config.yaml
lr_mult_up: 0.741
lr_head: 0.01
warmup_steps: 200
steps: 5710
dataset: "wikipedia_en"
Each number is 500 + 40 x the weight over its row's rms, rounded and kept within 0 to 999. Layers, rows and columns count from 0. Numbers have three digits each. The size before them is the row's rms in percent of the matrix's.

# down: layer 4 MLP down (transposed), 1024x256, rms 0.235, rows 707-753, columns 192-255
# up: layer 4 MLP up, 1024x256, rms 0.184, rows 708-753, columns 192-255
down707 101:542510473442521552472416457486445449489435522476468494491490540538506539480453498467488482485592406505469452452544567553508498516516534494575518481509492505522504509417495463499561503481543530
up708 097:512542511490498429513586588519477462437478430469503505474503541551560504458478465452502525490538437501500506465465555498421544472475491501557472511459463512481536523388497465468541497504471490
down708 085:518505466466482516535442464436544560550523487553479505442485503475445470517497467499469506511503508540489532493472492568544398499519500470437477456489550507515567551556516466504475534507440458
up709 090:500429547545544548477486468505504517480421504504494476496539528409478508482550489456564502473488506481490463540596540484481460487495482486494426506529534509482448444479436467470472449468439504
down709 100:427408556513494522469491504441436476491468490472485452516575478495501500494551535480547430507408503471566553501527507579476530485518512420552506521475500427504494490517541511489510526553514515
up710 106:462456528454538499469539500448530533505545477531536511534439438507504555473551463480502464516531479508457446528532507501488425557476492523491497475500457446432480486512493486473471520459542479
down710 103:508434528495509515560527495453579503487437435516534519505529495507489503560510500564532566520520520466482544534469479499543423482550484487563521426520497519502587456476524448511492538429539446
up711 102:495495503474445462508475464580447453461439492532439492571445495424532541425508490505428489596556426524476517537542517501558524495498530546390487560495513519439565564560457492456520443575557536
down711 105:585463515522514497539470488490514461463526493489527471599485528461491522515463543546533504487622494559544530457492493447460558482510524522490439553482422445488443460476521416475476417454442464
up712 109:522503429434457556492458497470479416509511479546509479496530528482472507566520497418483489483539508428461447466513438557596530535520454587538515512551454547578466519471584555549422472467458476
down712 122:463496409463480455435530619533502479574563483504457469480501493538517493526500474484559516509452502461506494532560500494510504491452548475573528425490505543526526478530527525534486522473581566
up713 096:476552491476483435485478552559584526572491518505480407541511492497514525443525507536537491548464518467511482562526454538496508494556460503509460507500425470475516425549530489547475528487480475
down713 105:513492501504502451497459468450483568462424578545535469612493448468476497532480528478476526439482532512496504374487431517421491495542491488474512457510516546592502554458522530425473433520475476
up714 092:448496539483507486455503481439469555563400537535475516507527504532512547505481485477470477472542505517512535522594484536520547453439457520547520494488512480546587542520481540516539498475574554
down714 087:527491482504559517526529512544438475485540525477450512418518449451512529467512569479587497491426517529481479504422548461427494484521556480462518544510482495404423496513511538461503454465439412
up715 102:473495511536510494569489501526481455479468522485527412532507474546495493476481504462522544572358562475530474500502514470465447485477528477494484403423490463567571456540532499542518429521479499
down715 090:486452518455497496484535435518544552460484493514548549532581514503471494482555451515440484447616435519534544487493456521518534494480482510540477508485487539496460550435481535467534544534489482
up716 094:511444512495533528550483425513563520474456484501489487454535436491459524570454512499527511574572446551501493474477527530452487569436426553465503461524536514434515529508512512505475443525455547
down716 085:513511439456457507492596519428429543518453554430468536551510522487503545512573508434517578530436487459525567491492481417480512478548566451440476543480515532573512459429524521492529509509480520
up717 107:654540508473545487579522437506456483586531473576496534497539555496555540521533486495480444551463551488465523520560442497489531473464475490548450529521567573486420482598551476500549484542557417
down717 100:516432572542541470447491454492470516417525447489514448465470463503505480423565519517568545553495455543502490453560502512524466519509484503501481475489462478507570478436439478476529511521476497
up718 090:403399513485489458474525467554525503428481494520439549465519509571529516519441509456513508563481483502477532502470489518506516491566575559449530532416540484467504536576524457470547465549531513
down718 086:540525554477563511530537445439507476533477591497491497493416561488525484474491535599486475494494498549521510503503575536505505508556418475526530511504490515468480440513597488567532474508495452
up719 105:551519468452506523495524525482546493512463475475475442417510513399516540482459459574522433516462543527449457505530489506480552457492456462485493501455495522504463543511450557491518539470527511
down719 099:496537446546515488430488531511454604495511529478543516469497530524513487544558513501496509518484560521488495525593434494486491537520521505430446522512601483453535476480553505517564502519494432
up720 111:552473498478449492506579519515515482538471537496472518538447562538487473515479514438520477552530494497491518565540500462463467541388573474530485520541461468505525484526531481504545550429500455
down720 116:416514499508489480521397540453549508450513509444497488513494490485507455517497456519522520496451503454547476459406492495512465515500423450481532523505492521539555441430446467500566510493462514
up721 102:411499594485501473448562472438436527481554609580507507462447501533478435539511474500563509496572522408513468512507507493454558484456506453515478501504468538517498544469480493456486465470467463
down721 106:490527498438515518467504490485509561446480492530532549466499490549483498525468483510544506537455470556515460546495540511548497498586537519508456493512468483471527516518538458537549506458538491
up722 094:519446503538451453573514498587548487489508504487559536489501504506452503526456448466475532526478446513602467579491555542506592452507539459537422515468510485443528431479484505488467547570480406
down722 098:465488496479512513582527582563489447534469439495521522420571504477494578492485540522576458498529584510515600491522495543525536482535510532523531517485478559455485453505507444507551514474513484
up723 098:488455560475533500483491507524554447449526561501520455466548484501511500544465480495476458544469461529500520558488634425451457528612518482487480491551530426410465571604453538486402453525550502
down723 099:514491479500504541621453437445449510510531537477531542486459518553499484435471477569560519527455515495436476497470505487527552454435581498464499457444497543535487488507433534536540477446455462
up724 101:462541534501538403527552516499533484464467507519503528514508507491493517472460448557481494458554474479477510484462506493413544478584528529462524485430471522563479473475494507531523520494450539
down724 084:544531484445510543528449483457455508532476551491492515525485518475526487457488571443442489389509459508564532561449531541416516474454427472519490511416546537440508456555515482507538431618481470
up725 083:491495447562582519524542508479524529457512488496456477456437535489478522511474500508516498594542540548491502518441532464519545554458531472559552493516511513530517545569405480534526537477487457
down725 094:454487486526521525515483588521538518497496542515458459468475540548533394528479542470545514490507506470475451462546535490499494451485542569533464493508504435509494599479565495478570459515482489
up726 098:488498445475445496492480544512529511366487455474507452496521506498528529488548510530495477569469444494508411469497456501497498469441536560440464443512473555470498552471524446557443500464549525
down726 089:514527448554557524451511463486458475564520448469465522476496514561438488485522488574467532451488483446519497525482441472489529475483477464522504539529515561534511461472503543456460547492504535
up727 110:474468522510543518567438465491431508545499485470498568507523541505443541503505457533520568462521489488474608537539486463539483462437493499490505519467457525480440470516531564542500495411529580
down727 109:532380471536559469537428508521532450497460461387472509489520465480477548441482516567516495503513502515440538505523475561510460488503493559515467475510503514507511537474531466515494473503533478
up728 089:501569518500581468488517501502539469511525443515466492449445467543480494474491460540440529524529575442533540456531482464498465498459405545472476584484491576596513502492463515521497498452446466
down728 079:501471466558528492560471540526490488494494501520462529491558492531486515568574562526582456555524487515483545437471533546501539472410525504465498532459581476469497564520498480554538551473480465
up729 089:576475494478489514443567577532519585551462515500557453531506408519504451451417484501503469468489505551570544491490506507533561546530457568471475415434504498484456494509533531575468540504463442
down729 095:524451536580446448434414440459536516501388528445447497464529505504472466552505485508534520557527535458574505495571485507451464515423493489513521511554468469584583524515477532472517500555463514
up730 120:418464582477508446475525483517490490535452508551472566456516542466602461461488525496511434562486404476482480464484510479600485454468505514583519548481452509573483411431486485541485530515505537
down730 104:492446476529506454492532549472415480470498535486514517457445480481508506467531465518496502495439573524519492498541482493407529503512545537483508630484510524389555534481468534442564477507425450
up731 099:401529536437516460545515599527434519532594538528466424532494533407448466500523501520568474519512485519451534456427510490554507510585554449524507458414476518442467571432459495472389421528538498
down731 108:493503568500511475518534522504535512533462511475524589509437511419487487457513501504471498503444453455478433496457424529518472547479434494490510496512536502519445430536457548453482574447494484
up732 105:562481496470478524495555465494494432482546475583479502551509493417546486544513448509498490432494498527561493484513479471582482547463442527467468505504574447510512493512524435471568465460589453
down732 104:574478445537446449497548526533442477543428527409487499459530490561484453463479480519486548550479480485539508569461441442497502553485533450412525468485465522534527559529496501419494466509467419
up733 095:513587492560475499503547521449501463519452460475489455455511475551418484390492549455535470487494500465467507446473527466532415505505491544494524495552491587491508479520555445502444539473456518
down733 111:558489429478520494533390451531492478470538503461425507568476477498481527503490448554497488514431487527550493449548519526485557469456520558508509474475576427498571512511410434538492496525465447
up734 103:437426513490478609507489510494465550508500512492539494518468503534501520363457521507512462496448485505437468427464473528510528534502518519480507483502481505429546483474480527518533482465453538
down734 090:547440529513534470535473521569501476483473542535442489530517489428444494566580466529446551480586521473440557600542473481462462520511526460506427475522502532519475457497472467446510529528532514
up735 090:474424465548595477510476584573543417464603475487459525463463555520502499557521494538481487501475494511485478499494523459516531518562525541572611475457570456519531447541516486530488559531487481
down735 096:452553552542572483547497539468468438484527537497498543477498482475491535524460490482505544494550529484552558473640535523460504505485444507539606542458446488491464472538464562503480406474479512
up736 101:514468519515488502551504474529489455523531480505506556508511464509464524537507540398504470456491460523494471570510454502468511509503481510575482493533487436514535500531482524540444442507524539
down736 091:481421547443527512529519465460493504466489558504431418501447516456497544471510485579444493562512544469521473457451523494572483510510496496489545545477513528493458527492528458478513506538527504
up737 093:529512551515520466431463468473563510548557541608505495504504565530487467516511561482531559496485473476526539521430504486530441485562460480515494443484513510509440616520444486557543465526451533
down737 088:490553586499504459524563473530486505504458496447512471456518515488446533502471490543562492499544526541482483508511452504525471528449509493453562490518469542541530476429500528425474500453473553
up738 108:527544458468519445447511459504515510504504485464546491494516513497545517541531528545480515509453471401611497510494596508549528559544492473484529458540445576476485542483475511494524477559519500
down738 115:473488491569554507506541518486465574504524490460601479517481468498440567533497493498525570460518515534469570526496506496528481451556459543498555517562429538491508472498567396590527548431485525
up739 089:518420514485528515479464500493471531528503520533515541469529446521494446487460517517475494470436521499432592428478496446533483463498549541482472515479468490493534566448514488463494484507465470
down739 098:523536526486556504534580450503443501506473507525461473488529471511549545376521482469554467541458419523594448482516459513501545524480457461537554476479525564469522533453532580532474465588442514
up740 100:499505577468455452521567462521547605456477460439526534441517494539509428544487469439502409489520532447515442462541507515516489470448509466435540514563489529507491459547535526537557490521561583
down740 101:496505544506446466533521551439560464459557479433510495552500492493521480513532551478447503533598515547472500471555501535494542529500513499545493463496539499456575526471477535575541452545497478
up741 091:570454481503438498509562497476563540481530507523553480481465424429469511532461490421475508510459554541529515481478526483478510500498481514510438497511463511441491489564530483495422546514547526
down741 096:478532482497548460462448564513506423483478496515496499527417537507498510439557532485504407611557513516534421520483494547475556453487494499458512565472525458451490503483520563557529442416602551
up742 106:485484454549605523490528458516542460544482675547555469550489503600546539471474464493549507541395438469469487526532462488535502443491569499467426454518508422498511516535463454455450451504510511
down742 099:451482516543480520521524501510420510499564458470491485497474481494535528521531488508502489499616471486437563456414476531433480478512520523588571531504507580513558452521534530499501515500475470
up743 109:517518544511492463499513515498453476533470505516577518503505514552525521533411546545441460525454524505564563507494550495413434362504544494450485451529515519478525484485485530536528522501460459
down743 112:396517475558481524511572449449443502476469495475433471471496591532506425478544482457475486522535471509445567488485593526520480535451432476479545451478480530524503539552494446487500527514520469
up744 096:513479496504547489499501486597549459481499448519443488533500474588497520509542470511580496551485472500598515505508518481562463529489497522508483466487459488486464525479447500471592526475450503
down744 107:525478457446457576457503483482397545486489547540553453495459552437474529520481439488493430512501473439494461504529533568482493464474453483514474468450484546518458436427595409533552454467467450
up745 104:504444525468546508474467527484493445478501402562464560423466501495514544475525525471530520517520429462539535541569442503571527513402375454458531522544442459457444457445477550449480533531544537
down745 101:485445507513540504436517511444491514585619480532439530495539556521463534514498524503510457447502528466525528517430473504561477519497538496491497535496509422405453486506535467576533530493544503
up746 100:498532499442478404497466544537496506495474529499444539531545506448444452487546492490489495545424506525529537439600410453435551502519535520558495512503531469481482463521483508491470484518504505
down746 109:426480507443476517499470524565515523524512486455462466469510449523460497587505529480430577530489501505492471442437528507492531429569479580556467451482501469536534534492526551384519534454454560
up747 110:453517517476467496518550501490498494464508446523511503458575410487470551497465479513516474542472530493533495534481496464482445484468430548511468497546531448501468471539520546525531474464503512
down747 110:499479496579510545540564450483510555548482409572462475431491508471515458527446540527521515555523537502506518468439567475530528480494477571436443505400554466462537523490552469546507557502528499
up748 098:443525478570497472504429480499436510505534561506497446585476464535528508453543468486482560562460556458489507429513511506427522511528511571454483462491544482530507501505530474521489490400573524
down748 091:523454532493548478521539468518502430500497513445498513468534530415480488513451452511494578473529484513476458568493513543486530478477454477494503559505456518481507509460467448549510533531434484
up749 123:456526462445505491496515485486529470446480462484502551525490507537453502586459505494531497483569589463464512519543515448493482530457531470561464501456492427497508495479538505486455502550556442
down749 126:480509476449488536503501591494483446540496470441495536504517485524383496551478483489506499418519523545427541542504459554434514494518586560469553443454499509506562470491508534468491570491548507
up750 079:517522545518549505538578487520536495437469522473439584529532503489531500469541469528558479487549518462473506429448436458501468433530518525455511518511535554520517545528479470458465522494470479
down750 100:509516528447502555479562522476529503541462482437434454492493609451449539486472559551431533458506487527597498484477438458521502499447503484536458615531548506495496425520564445593494516477457460
up751 110:466491543462488519542579589432467450526470427604519543546550590486482521463518454454526566520493511540509513465537510501517507569510475520546471538493489493494368505486494503483598492503504460
down751 100:479499530540439415487509505503494533539518522466539494459451500434493441462515467573488421462455443460435462492546516491480587499484550489480461435526499619447487535493542521451494427476534491
up752 098:574520534564507549463536539477517456542461460550473507443479418517500469504510472477523498576448545509554449510558505488530561490506531414448455523466491508545572529503492479525467514539552451
down752 090:482420484493486476568452517522559570522436535553500530467472522501524510517446464515492578506566475542440562467480512462482457469458480570554533441540415561484480466514552476509455513473505469
up753 089:464463509559546498468411544488540503495592415499488477542430500489459552444416506447452480553490463537576534491557518453532578492440453484453527495473481471461549519475462472379545566484436520
down753 102:560513508521487520501549558543507440509444438591517531509486507450485511556475508510453457484458498522531503509491529585458490479511498534494536526586531465515490474552545490547472501470530529